Part of a small language model's weights.
Size: 8 layers, 4 heads of 64, vocabulary 1603.
Architecture: LayerNorm before each block, rotary positions, biases, untied embeddings, attention and MLP in parallel.
Training: a variant of SOAP for these matrices, 183M tokens.
Each number is 500 + 50 x the weight over its row's rms, rounded and kept within 0 to 999. Layers, rows and columns count from 0. Numbers have three digits each. The size before them is the row's rms in percent of the matrix's.

# down: layer 5 MLP down (transposed), 1024x256, rms 0.202, rows 407-431, columns 128-255
# up: layer 5 MLP up, 1024x256, rms 0.27, rows 408-431, columns 128-255
down407 105:472583506488491583573574582390503522455518507512553569510496482522423394389490447554453408499559450416412468437553463506494524483451526544484552566463477509570464586489485541452533480489527525537547501531585556473485472472458422539620506452569480474482524488495523445483504462373433545534490419517499382558406515533469424458462476494522494530362530480521538528476489491514416444420385
up408 100:396419483462452422500405509531572528567453464560445460552519509626550522507533549505341510504473533406517538527462560465496546508459512525410510501534515540508473439564572574387595511516542469485544503482513476495586417553488508513441483434471508540463497415511488510536429520492489462442481510492461503501411489463484531440513475493535459538498449581542562498418567548485436574490503
down408 099:499551536459510485492531521610541501458528557476513441519570434534528490418550492498501499444506456529524485523487490468435512459527510414522501436433498510516576555538468479312534488465447512522532409493501492449477512416467423418504502514506484465530492560512552429434477485425456543474548450480520507538516542406553518576554511531517572505537523519455513447439576520507581416378594
up409 104:506504498493532400440541537463436464569588533532529428472537508490548426480483476485496556427540491539506462442546430451503504498450523522493501505531459548387545542490456507476502562519465455422551563596527513472479407608481432412500550514467454502512484559443534451507537492482504522469455583545587464452508426536525469449515491454410518484471557582485451481483485652569470446447468
down409 105:519515527506435468469570542514468468547564585447431494532461481526495540511509398466496486621491504401469554476502537441463467471500502485483591460476557506399420385436478546504536507499473446535579586450547485498435444540482516579399396476449559414536546482545578463490433462467553506496422446510553508395448647482518506519443621506548501593506532459449521489490524485496495363472536
up410 107:503523511475490520545508480575433480585514436558451554530502416550456399537532488493508432465454509552578489528428516512398485509473595513519526515461510575479484538551542601541502545448447393476685545489588528467441520541585588468567549453598531465575531459483439465439456543410529480434426448474436502508475522487510526557461522594519425410500499480510523363405580558508515495527508
down410 101:559489447533527596527439577489541459397550606561448448354524516491497506542485541512483421475608504548461563475514451465492516477483520532524479510601450547567460463483418514552520549584549579486437500418480409554463575455478528469442516487569470504483438494453509488440475477520492486476482592500470480480560356507508490522504413465478532542561535400513467499391473450557526518515588
up411 098:470489440517488561542551537531514556564375476463534505544495549433511542546569404457424578588527524546579532468457516490656568471607525465463589528492490500436515466517558545542592463423460464487505466570481411429474470463451497492494561587495488442519417524457429543534522465515498572562408470596508510422534607514511499463433498426446499515529539479512462506559560522542450569512527
down411 094:447536589458464484474459497489512530401452459522492444444451527506577421491551558478506547474508590580503502505451495491468494490554430557532472419418611463559542457437493423432517559570586591480550436440481619407512557501570417489451456413479560462545449453471562524519550531437533459559619479523556454539498536511479479411546495488506440475478521509530556500436470541452598497536536
up412 092:549527495508462504588498471557429519461545477496462458522494435440498418529582568502462569443445561467569421477406565597500567615454669474488417526513512460472529527497481567537430464527504537458508442487547628470490538542451471448487487473450507498556499442452587457505591584460495596472485514544441470612555479554482617522347552440445444542442577527574577491526412570557521515488487
down412 096:488494477408529527443600399467539388430472507477468532479520477498516531517562539506443519465483418478511526427498529511524490472472538487544500451584539531561422413517490429489498561503550540594463597480532498584421535489382497514517550430524407528497550503466465487488514540496577503491447501512475423456497565478546482471592462485516441499554535547545459516565627448525427412478562
up413 101:494503584558516442500504480485412479488520498502424487450576471537512471522489502512566542504451478486461435494491522456462511467526529485436544513464467473463507481437474549411569479584591556604594449454461465515502516580529504535489507472512427484463550442568482457540495486505466434439459452557414428376504547449433449428496465566451380520433542576520526506504529496545464513468548
down413 092:549507480461574471445534491443391583410507536451489501485478505464476455513476550492466443630546489466481523509534476538453483547566550455510513486538549409463563557393465417505559564460444558410501604479552516471511483478432511467469544486446413577447482537505603526466452482598489465416451500493530677602565536517428420511521503421449566428465464552479461454461512468485445535501483
up414 099:555448445488572544537411513457539549483472546517594511475544476416481484600495488480449550491400502428503622422494468573530552513510485604471550502541439488485412546517556511447500488514502527414537537523436524418403451571530518474494530460533500497412424471535452582511431561545473497507461475491483510436621490493477527518518450523395488521491553481541494449450485542459546534529318
down414 103:488474423570458402507442482540545475513475416455491460466438498539452502502403546525523479504578645530539430418490540608469543554604548519450467502476529456515548438533455467517500532520520498549461527574572428502694494563543521458490511466463557400487506563481512447492534466502500508480490519542519550517480449466436577571519451548447545491631523565482481467565444513495405525528562
up415 101:495483555524574464401555530445473477562516517486524412517455433438521530470552428504563451434502508521474399459446458484547534462541500501542476409479469586512564482515497536500454488526454512474495547495593444448438508466631445522472549540512512536514390475569511510523517504496538463440493526487441552502414448579562465576484456478541528509505532486448428497594562544541600617495539
down415 103:530412452501484511621500526551514510471562475448547561514567444528536416533530518502479503530474486432400525539487513537566540427435542485456456538525518482459493455504453481450534379418587533468488423564464541486547446549441463448572526485482518411494505462464490527580575487476522586497543485485455434554479427478477473492529471518472464517546502569559627512376494459484506470498454
up416 104:462561532503509576496504529499542447601487499497572430541528452558560493486511499509506567435537433473521527499378465489412463544510389475553526538437433441489510447539424551491478494479461517490515581525508567490413545555463492573527440508557578578613474469484522538516548473473481495533448452519520457515448454548454551578522551462435548541470431529497440486583405431438484492526506
down416 094:499538503463543417469525398569555592436538536435558530531533499443536505465529515501370455482508431483562481633603515444513415416465457431487486429502517536539473435462539510494512482563480515445470452494634489501484428427544409530626520468586476505486449569499496425444436531459485567494550547489498461516491473520484565432447490579519556539555429531456540576408457529459456455585498
up417 093:437588504508483490535613516497462469442500596487502484479477512482533601486445473484538550459488513494484464528486551501433427479588540472406472539485462527451469450519575521473593453406552494473466480548492507516505497454528436483508423463471566563501457562496557390562491440455423438445449596542555417460484575507525590474542393535556473490559557553527453487517457519506513524494439
down417 091:426441469507533495478487511477515511421436401573476439506519476563448455503507497515492546500545490521439468490466525486559545554492487551612428506634541450481501461494517512498432511508477486537471609457467557501482537492474465530472481580476444469526473505543484432538543579535528678492518471499467552504444484537438476452595395435494489539458538491391494483475515546439507446506516
up418 106:522431473520464502593566443425592535462488493424431539583512511516628618443518563418499404494443445498513476503452492546538533564505454542466501517410442467499546535677461453502488456582536491575526479464569397461515495504541473518461512437496480521536489511589543395400466438465434421617484468479460456496452462483459525554537433560588474470583540525512573541398492546545573552476504
down418 107:508535616470504437447524443391470523543603511516569442480542447524489537509538530470544532499566551505531471506543493530503535523532510397447497482477575510461465451534521543486501536583546509478497517464442471515544627410442435424480511575468492509521487514522512551459539556505595528427534517517598461523452514497505610399532566520516499572502470440495503484509595473478524518505547
up419 103:559543471548553552479511449446465457429492538466435507497480516574458565411485441512526511508562580437526471509475510529521476495658499435541546399529481437459465496559525521506490469565434483426506445429575553554569537475464458535440491539472570528489599586477525492498484569440491361529383460442482544470480441512490476535570504462472474574529531512565462503433527549540520323535415
down419 100:415362529453503553497466590499486540509544504492498486423463555516480470519450519500454536484566457512471458459403497470474567457458422524476492505457583476491445487520433533471498451561576474586521568465573496425344434529536501456544516537486455540494523457505528519465489447413520530492478452536514513498603527439588431492527449451585439508376447477612446510527581481580495499614553
up420 099:541579457538466532489527486545466497547568523464597574455511567554501513525415481457489514420445499435515307419445519489521481518467437546461582497487528569542552551485519505489551518469524616437554371502498520413551504576560438478501528498484512520504504544607478499493559559491505494578523516548522421496432535511455649487465462534462482557488499480494538461509570553452592561478533
down420 099:583468470482516406606631503526417490470542532473501423608541465415473516563538568511549514473438562423472506519511487514492497441467583514428426523530440448503517489508499495497509484484463466516503583537466544467479508489557453587571561544446625495601554468474471551508466518507523538465531515503451547528406431527487506522424543578472518511549519617500466476623472460520553524574468
up421 097:470437539511562544501602518570504501493530447499482605393554491437511356445598462503506476574439489460557497538568538544509526560524520497423470471569533421539587513503516538565514416454562589528576459502450476471442531583449499460458455445578422572446447498469517458509579497462553499555440469426498617544470550474490554454507502455441552472439554463439446535474433568519439571485640
down421 105:505535476488418513474468393522506483529544529520524485489504461476507437504494427479517471494510465457551423445442576452482462537470482590501553616377409542559508468578548560405518411492543504524439465492479539511490549450565523412488532554451575522474543478436606409530485412423497498538475483479544424485508498483492463429527633553490462543558547503544521439389547476550428519525428
up422 104:503509512512399497516526460530444483443503527520471548416482396555465470436621561427474469385443475518480466492548558395483429411459605477496555495483487524585561457492546444439538587499580436458519541509496531447419450511524500489583566517501477526417518570447458498417502462474443556529585489479542468482478469465528515540506395467440477561476610428577467467393451416474590490459470
down422 104:594512530506567475551524471529494568504473555524477613487544481448510471465533402518409461481563449451543548501550488552429471561425517557521514555440542585462526519431584550524520522576541493489502527565495602502498515587363530467390508457529505518524481467523514485405431517523440478641486457505437415469407411454464578471479588385532497419388483538476478524540483580438545426540468
up423 098:510392510402448540532513551463501509580556578580624505463474520511451448557425402418532498413498504597473520480454558452448526565475490499373455467558473509439396492574486486527465478544494447518556439545543519508477541444486561563588483514434563457570532514599477532525502533447545511556524621492537392543604506474563577485494502478502484436554448489522495478541515537511471480509569
down423 097:525515447590398481404520497528453556427439420583486601503472391490560508432547508478524505554568483505602447549540540482538407535494518472631499583473454418584561425480527422475407514511619503534596627463508584445503525502527483435521508455505497555506487473446489554519470478502518487511534515451403553481558515504566482496563456499586470570470456399576415547493467517547532574478391
up424 098:520451506600538496438497541433382528507485479547507512542481457501542501422543508528512498430525521573482443460503525419483508673464539613531529544513532523625519521444488521594519420451584522490516465495521502568528460505474570486486508459562529543408510421542509507538554512556412554467446549485505565558531485482538468528489535510419572460514496487572530563401437532495509472415565
down424 090:445522510505585521518563439493534511579476548453475512520530503456489498494532507475499457552433499439500605531542502546534496491410462429463512473555576503447536588570546511450422465474437432514525522542492579462509530399471426530529522467515470545546470514472544503504519523506521522437607372472471510516465454452499502508477485571512498383545457511436522452619481430464580539589404
up425 100:419488494470542500529545497444427458532486448534485611486389498561483506526467457576433549476451540483555472583425508442472613455595517448502455556450529549440527451387549521496553583550447449576546516436436511527540578514501491499541469570506516523453509461549479515456423552464562532486477516580516477529470531486487394536497582567472535557524473422540504411519514618529537554535414
down425 099:436532527585553442542464454578483504640473485399576424469537418434476494551516496574560459514463533560485528461581599537584498506511518472479515510535491508465437469455512487510415466535473641488558462502551496506496494521502487521602486479512492470476467549598542498523402521420422539509479472513461510495498478416451507503463552466518468534590491498560384514557521552550487459484471
up426 099:533447500458496417547468434476565478531572536488476563438443588469446475453525493603482485502562548510448410553496584580530525462531552447508363489525464506564515455444515485533457544520579537482406557538441485448497551507491566465526492552579444611463551472545506473538515592485493451456485460576502515487475557477538523508583416429565468488475382509456470445456594585610539534447552
down426 097:469467483448507547528588438549593461464527380475521516507568589514505563473456463458465613469559484583572534469487492528450478355453426494553466448474489602519463444461551562497449425468511589429522472470469480430540408434455499519473474513541401507473551523489528523581518474567572512557518520493529449481529526482525480442497427413532487476481500508494610632508484537476486429523499
up427 103:538426535450551483521431544558515534527502459618408413491539414566443529467452456445533556461554477565544496493476421478484435465499449510525464570596460549509577504472469586537490502514418446526432584530468357510586564479433489457500611575566422530495481365454503606545529509593530461474471571445543559503474592445505483529551496519492528459538434484520549484414443541491442561393509
down427 097:507416489557515564516554495382452590507531463465503516572457437496530535470453485448515525568583510466447530533540497546514575488638426491538475466483581459430473601550455473539437527427564497454637470521428510480471503554527411562503473524455480490519539456494469522453515503536485552495431543527544487515545446508525501497516500500476379524502570543469424383430496478444575460483456
up428 098:513481495456544453466491497499507614487550424527392540479379493579510483493412475518592528558453493495427535494477549517413462519551528514502447506532480523515545459534515529429620522463470492506402507597488436473546471548454503498562373586601535512468444454496564497511496513496542588551507486571480507467405514418496447576629496445593488488544508628466505469463526497462531423447518
down428 104:526482466472440508444447451453479496433628490505470448551595569512462534465487455479492500525379412432489557517424509419534398563453469524482467453536456534497549534501527426501483482495430541469481565494421579501469567420493535423533426450428480566531573496481434532389487557443490465545540526434473553493411526555430535540447529522467557389529541475534506496394485366569567581445408
up429 096:436465474525463587446546563479496528558517585522560510512581497450535489488464454478463498506549579532515558513531385463577565557540600550507474530447518466617438610610458413555502441489458402562588450448488515507565489562514420534514410523484472539502564454597491431437482564516456467492483530464540508587496439555504482431525527563524492575507451527373480537577483562500495533486554
down429 092:527589550547576422406373547430508491514475456494510506457325451579475494499496542459482525513462467566493485525435448445491522528540538573460482583431461530457485447472516429461494524521512562511501552523541494489538487562435611441503505420468498463442562574414456476456526467552502513550538505529505506483530482437476481499428494385598549542516554494527442508502521432374447494542424
up430 094:505485494458487467497467509484448397488494468541536531499497487518650503470545503506488443442579493559478531523517473563529544541495455567441446513570465444522460556527603528546535544479478443513529376540533502388489410524492494516422522494422442439465547522562429475468546519516497541567545461550528470600477580484462551431447446493483411554496462404474525535448502524522495532519392
down430 100:470504406436638445456454527550464531549594558470547484480603456465483522568495523588445436517563549454564481402464536498544500490502467550513353436545535563509472396470499555451474535466462469531468512468446458456457444472613467477524412572507493473512507557507665547625537514518530431472519532581565565509454501523474483523440489536540539482524509477509459471478535483594464441446526
up431 104:532581499412433512530460501483470628525518583510501494481535546545485526567556567511628533469573485475412483581441521535510457548500408515561520472566549494493567489560494497472487472569486452573528464451467493521435419589419469566470501503521417480407458488483546552550496416508469478509530479441534445483514568535476521543476472378499464509504527515513542549450499488475440452479551
down431 088:535493439436553500450603520540484538562436418484496508541442548440469521484554521554458528503592510458471461480507519445490570505623365510493533466500401513522486527507515447545463508517459514494486490479583551440574541550511588475458510537541518441517500488538510494422527549471539477502446452527577560563499582434551562507517442441492484494545502590526465489642441503528581519429444